From a checkpoint of a small transformer trained on Wikipedia.
Architecture: LayerNorm before each block, learned positions, tied embeddings.
Each number is 200 + 20 x the weight over its row's rms, rounded and kept within 0 to 999. Layers, rows and columns count from 0. The size before them is the row's rms in percent of the matrix's.

# layer 5 MLP down (transposed), 1024x256, rms 0.0622, rows 321-346, columns 192-255
100,202,209,210,223,216,227,186,241,229,156,189,209,263,218,200,232,221,151,210,183,204,190,188,175,182,213,205,193,193,208,202,224,196,191,198,210,172,192,192,189,199,182,232,161,214,195,175,184,205,235,230,218,200,203,178,191,222,206,189,145,203,246,187,214
092,174,211,219,194,231,177,193,220,221,171,194,212,203,201,167,193,219,180,185,163,198,182,182,195,202,200,214,219,200,185,194,209,194,229,210,188,209,220,235,177,172,217,209,227,223,195,206,198,177,166,198,177,192,200,196,250,236,221,186,198,192,214,170,188
116,196,247,192,228,212,215,239,183,198,178,177,173,224,182,153,191,202,164,215,163,186,186,201,248,185,176,218,194,188,229,198,201,220,162,190,170,223,192,191,214,212,211,183,201,198,202,202,181,196,204,180,221,220,210,198,195,200,205,195,196,195,235,208,217
102,211,181,173,173,228,185,186,194,192,200,181,204,231,180,225,225,190,205,197,211,182,207,211,210,230,199,197,190,220,180,169,214,219,212,207,201,203,189,186,220,174,193,219,225,211,207,198,202,205,233,201,207,201,181,174,210,138,215,186,242,223,201,186,164
099,206,182,191,208,238,199,206,213,220,174,188,212,217,229,192,212,193,193,216,169,218,220,216,205,194,239,180,208,176,171,199,184,213,164,220,213,226,219,183,192,225,178,192,153,193,174,194,209,213,166,210,180,197,227,220,210,198,209,176,189,201,189,225,200
084,217,196,239,241,188,183,211,199,208,198,234,162,210,167,228,194,211,176,198,197,197,175,206,194,190,217,215,192,246,203,189,166,217,220,196,243,220,252,199,205,168,246,159,199,216,185,203,229,195,179,189,201,186,178,190,197,207,175,222,201,213,212,218,176
086,217,177,181,186,220,203,206,212,186,205,188,226,197,237,243,206,222,210,219,178,186,196,198,164,217,239,181,212,229,201,203,204,187,204,162,191,186,186,236,208,190,217,210,160,200,203,175,216,196,187,159,189,195,186,232,225,197,176,195,203,213,233,171,243
114,176,202,185,188,194,196,190,213,213,174,193,267,165,158,179,244,194,170,170,199,215,212,188,193,195,210,206,181,210,191,203,214,213,173,204,212,216,225,210,189,181,211,191,211,194,209,191,176,186,190,198,187,201,173,187,220,210,220,212,196,195,203,186,188
090,206,155,199,243,191,208,165,205,181,188,152,200,197,211,181,230,215,187,200,198,163,219,217,219,208,200,190,231,218,206,186,226,142,192,221,203,206,193,207,241,242,187,190,196,185,242,184,179,198,207,204,190,207,201,197,174,228,222,202,156,220,189,222,234
117,190,232,211,184,214,163,203,215,210,200,179,220,174,190,196,216,221,177,199,204,212,205,233,184,187,183,199,205,171,203,180,190,222,218,177,185,228,188,186,229,246,204,229,207,200,203,213,207,209,191,180,223,241,204,187,236,185,213,187,204,194,201,213,164
095,178,199,168,190,200,198,190,180,204,125,183,198,195,196,215,214,214,220,214,222,165,233,190,221,229,211,213,204,211,185,218,200,150,201,204,233,192,179,184,199,239,185,196,218,173,187,249,218,160,216,198,206,203,194,217,209,198,170,189,236,164,192,206,212
104,215,163,205,187,208,184,212,182,205,179,235,193,218,229,225,214,224,192,210,191,171,219,174,213,222,235,198,189,212,198,219,204,211,216,193,201,208,191,197,184,187,212,229,196,196,204,208,179,203,198,199,207,211,169,209,164,195,217,236,180,198,197,184,244
085,197,184,172,221,201,227,199,183,208,215,222,212,214,202,229,209,208,200,209,214,200,203,218,220,200,211,179,216,216,219,243,227,244,218,204,208,216,222,207,183,185,207,194,220,200,207,233,193,214,204,238,212,198,203,205,246,184,219,187,207,206,204,146,175
101,199,180,218,220,217,228,158,189,209,174,198,195,173,180,224,175,204,216,180,178,205,149,157,207,193,211,219,182,179,210,201,199,194,174,167,195,197,204,206,186,239,194,218,213,189,216,191,195,176,200,217,255,199,225,228,164,157,238,225,205,182,184,156,224
096,195,219,214,178,231,222,175,211,221,196,154,213,221,199,213,194,215,201,176,202,208,196,192,198,174,157,229,178,183,166,201,226,212,186,216,217,194,141,221,171,240,189,239,193,185,234,195,205,216,202,186,242,168,161,191,215,179,183,224,223,236,151,175,150
109,204,192,197,196,208,169,205,184,215,179,206,188,183,207,229,180,220,191,197,197,190,217,182,211,170,170,212,235,189,183,238,198,226,181,224,206,225,188,187,185,241,182,192,229,196,209,202,177,159,192,203,219,211,267,206,196,182,196,167,211,192,183,171,198
097,222,229,224,194,221,195,214,197,195,212,224,183,206,181,180,254,217,169,211,203,205,236,177,204,203,247,189,184,236,199,227,189,159,166,202,188,192,174,219,195,174,250,181,174,173,239,172,217,188,221,188,188,223,204,193,238,195,208,209,224,204,199,161,208
095,231,199,226,220,177,194,214,220,186,207,224,223,150,202,158,187,205,214,223,188,206,215,200,214,158,207,202,229,210,226,161,182,178,192,218,223,222,216,209,220,178,190,183,175,220,200,194,180,181,208,195,197,179,171,187,170,197,191,221,213,175,199,184,226
111,191,198,213,182,197,187,177,217,240,223,233,207,188,166,209,218,194,212,192,230,170,187,175,200,217,197,211,194,201,202,259,221,172,196,241,215,164,220,198,200,207,192,202,198,191,182,222,174,187,228,204,233,215,245,226,214,191,207,177,198,199,225,210,191
097,200,172,199,158,185,218,166,194,207,200,206,267,219,180,199,193,201,204,204,191,208,205,195,223,209,199,163,219,217,228,221,206,211,208,191,223,183,254,194,198,164,159,188,195,234,219,200,188,185,186,205,185,213,200,223,177,183,164,186,184,206,195,227,219
095,163,211,141,197,212,215,211,222,204,178,206,201,237,220,232,182,189,199,230,187,202,220,197,176,149,194,190,178,219,212,220,175,210,216,208,219,170,178,202,198,175,195,195,200,173,181,215,185,194,194,227,208,196,188,194,221,229,190,203,197,192,220,205,215
096,185,196,212,200,196,263,201,200,205,184,213,244,188,213,152,180,208,193,221,208,192,161,199,181,189,187,197,214,186,149,201,191,234,198,207,216,191,206,177,179,201,174,209,164,229,208,198,183,200,235,217,196,219,173,230,173,186,220,195,191,211,187,191,175
103,218,193,180,210,216,194,184,231,210,198,209,208,165,213,209,169,206,178,210,179,193,219,218,194,181,186,168,239,192,231,202,190,188,201,208,192,193,218,200,202,208,218,210,178,161,194,204,207,182,171,228,168,198,188,203,204,197,157,184,202,197,170,191,176
088,204,259,223,211,195,204,211,208,192,202,225,186,208,201,191,205,176,222,187,167,204,186,209,189,212,220,190,214,198,181,229,189,192,224,203,214,188,195,212,203,190,198,239,197,188,221,213,169,202,205,210,193,220,188,164,199,171,196,180,236,196,198,190,236
095,233,178,183,172,212,184,217,244,194,190,206,166,194,174,226,185,179,220,218,217,186,217,205,230,234,194,183,233,182,190,201,196,257,187,192,177,192,198,214,226,200,184,186,213,206,222,222,249,190,201,191,212,226,167,183,213,224,207,184,235,182,192,207,201
100,189,212,224,183,226,203,198,225,243,215,167,201,205,183,162,202,195,177,243,208,210,194,177,194,232,193,203,215,195,191,159,207,222,163,208,190,187,194,210,205,241,211,202,215,216,192,186,184,184,230,194,171,206,203,195,194,208,174,203,203,228,203,171,191
# layer 5 MLP up, 1024x256, rms 0.118, rows 322-346, columns 192-255
089,193,164,209,165,169,203,194,227,177,201,209,195,193,177,224,191,207,214,180,201,178,191,204,185,202,195,205,226,206,192,217,221,203,175,195,186,196,253,193,174,207,161,208,172,202,205,225,219,205,197,195,173,221,208,217,201,203,210,242,200,170,209,158,164
108,159,158,190,214,239,176,172,241,208,225,206,197,160,207,170,181,190,222,177,150,204,190,208,226,218,185,186,212,192,209,180,239,205,216,205,226,231,163,209,214,231,187,196,176,192,199,232,250,203,216,203,228,197,202,171,194,211,194,199,187,220,187,214,193
100,204,219,208,202,208,217,209,199,182,189,265,207,169,179,218,209,209,209,204,167,212,194,205,164,173,165,193,230,225,218,221,230,175,199,172,246,223,167,169,194,207,203,223,180,201,139,217,188,218,197,177,179,198,200,223,213,206,230,222,186,218,231,197,208
097,159,222,206,190,217,183,160,232,205,219,233,189,218,153,218,242,201,174,164,187,192,188,210,192,177,202,207,196,207,200,178,201,204,205,199,212,199,170,196,182,178,221,193,186,197,230,203,192,172,226,215,206,225,255,190,219,177,202,191,214,203,165,206,171
091,218,172,228,187,215,200,236,211,190,212,208,223,174,201,145,184,243,187,174,193,225,213,214,201,192,187,189,177,189,222,209,155,199,213,183,206,204,209,215,181,191,170,183,210,196,210,174,197,192,216,195,182,191,212,214,191,204,180,207,221,177,198,197,144
094,198,194,189,170,195,195,184,198,207,212,183,197,169,216,226,201,198,196,201,167,185,200,177,237,188,200,215,219,218,210,186,178,160,191,201,217,187,157,202,233,178,229,215,181,188,176,208,209,194,164,177,178,184,217,204,201,187,210,197,169,232,216,220,180
099,201,210,161,203,165,183,208,199,246,210,217,223,194,227,194,217,206,223,223,190,195,195,205,198,155,177,205,190,233,205,196,198,185,242,204,178,192,189,213,212,213,188,195,202,208,211,172,197,177,209,157,214,188,231,236,176,227,237,217,185,201,207,195,200
099,196,194,216,178,213,197,194,228,188,205,215,208,198,207,191,206,190,185,164,195,180,177,231,183,208,208,195,245,203,194,181,200,203,165,124,211,230,205,191,180,191,193,200,196,178,206,157,198,233,232,202,189,186,215,270,193,218,227,190,175,199,215,181,229
118,222,192,192,203,201,177,229,194,176,191,199,231,226,210,223,207,191,207,220,201,184,221,235,207,190,170,180,201,200,158,153,156,201,221,219,186,212,161,178,233,203,221,187,197,200,225,220,230,193,174,151,166,217,200,209,183,185,219,215,212,202,183,218,192
099,253,192,187,179,196,197,183,192,183,201,176,217,178,220,195,209,192,207,199,197,195,186,226,178,222,180,207,190,219,209,193,186,204,166,168,206,229,201,232,188,197,201,210,221,215,201,175,197,173,229,192,217,205,212,232,179,194,214,188,151,208,237,222,193
102,188,207,167,210,180,153,206,158,226,217,192,182,151,173,213,220,237,213,220,232,187,159,197,179,211,193,186,200,223,171,184,231,209,200,184,202,221,221,222,182,223,213,229,161,168,190,198,209,222,195,201,207,212,188,202,217,232,214,227,165,221,215,174,204
087,186,222,208,155,227,195,168,217,198,224,186,246,185,207,207,222,194,197,206,241,228,186,216,198,197,222,215,203,188,202,149,179,187,197,221,204,193,217,213,205,219,215,221,202,206,183,165,196,169,165,205,207,208,175,198,150,192,179,193,169,180,206,214,211
098,218,201,196,182,196,240,195,225,204,202,180,194,189,205,163,211,200,177,205,186,175,203,216,187,209,250,211,237,193,180,208,208,188,225,208,177,231,171,224,183,208,194,215,185,199,174,239,216,172,195,199,179,178,212,186,184,212,195,185,230,190,191,203,190
098,219,187,223,228,205,223,156,149,203,211,232,155,229,245,236,194,208,210,215,197,156,196,186,187,205,211,195,175,224,205,210,208,192,240,181,215,193,217,208,193,214,210,210,220,170,188,212,207,177,214,213,201,215,239,192,221,197,184,231,230,209,206,159,197
108,180,197,181,193,238,181,178,219,235,205,183,183,184,214,196,218,236,196,188,186,211,236,174,229,168,183,219,174,200,195,225,171,196,167,208,206,222,222,172,163,168,213,204,234,199,210,213,185,189,166,192,201,206,229,183,184,175,189,170,221,167,196,167,186
092,207,223,176,199,181,180,241,236,207,192,187,200,161,206,227,209,201,178,212,234,178,202,220,183,208,200,207,197,219,202,213,200,210,192,205,204,183,203,171,181,222,178,190,175,195,166,213,181,192,186,247,243,188,173,159,233,197,191,205,224,210,169,206,206
091,207,174,172,211,216,234,206,207,185,197,190,203,189,195,227,205,205,189,228,228,201,214,241,182,212,178,243,183,193,215,190,237,181,218,225,204,200,220,235,228,230,184,200,167,211,188,158,195,218,197,211,212,209,189,189,185,218,230,164,182,215,190,206,204
115,192,168,210,171,182,222,206,222,242,204,221,196,200,208,196,205,185,183,202,173,210,225,204,206,221,184,212,204,216,206,164,191,205,182,212,238,199,176,169,171,196,224,202,200,185,223,178,221,174,192,219,238,240,236,192,215,170,223,204,182,189,153,200,203
097,226,177,189,205,198,200,202,210,190,216,236,191,203,198,177,200,166,192,211,186,178,209,201,215,191,186,237,214,211,198,215,216,175,232,214,209,194,215,180,192,187,191,195,191,244,194,219,211,235,208,174,186,188,207,185,198,184,200,170,185,214,193,208,153
098,209,176,239,187,212,206,176,189,171,192,202,184,192,166,191,229,200,227,211,210,206,232,196,191,215,216,202,158,179,214,189,205,198,182,212,228,177,200,194,222,253,187,159,211,242,215,249,213,179,214,212,175,186,168,212,211,187,215,161,206,208,207,154,214
101,195,208,200,215,172,241,198,221,182,221,211,217,190,199,195,208,194,206,207,178,189,175,200,203,206,216,200,220,196,205,199,219,176,190,217,209,226,190,196,192,192,198,170,182,198,199,235,183,223,167,215,218,237,209,190,201,175,218,209,175,219,199,211,195
102,178,187,239,191,207,188,161,167,204,198,192,193,214,193,183,212,228,223,186,201,166,205,162,210,207,212,240,218,184,180,150,202,164,217,198,184,196,172,189,215,209,194,182,170,195,212,191,198,164,168,207,215,205,212,207,185,174,205,227,214,192,220,185,161
092,182,222,211,185,211,219,220,202,208,235,164,185,190,225,199,223,216,202,182,174,165,180,176,195,177,174,172,222,243,193,182,196,207,209,202,177,204,198,204,215,205,187,199,174,205,191,226,174,193,235,241,176,201,162,207,224,198,206,194,219,224,209,190,187
100,190,190,209,167,198,188,230,197,184,194,200,222,177,172,220,177,191,223,201,213,225,213,216,214,175,220,214,185,204,220,218,197,151,185,194,230,161,227,185,199,251,205,220,224,169,190,176,196,236,194,195,192,202,158,220,239,190,217,213,209,200,184,200,216
102,195,203,195,200,196,234,212,206,196,246,225,199,201,180,228,191,217,221,227,181,210,177,218,194,188,156,229,193,227,234,177,188,196,206,220,186,172,192,197,200,181,198,191,184,180,185,229,219,200,190,191,200,193,205,218,216,181,182,225,172,199,201,236,188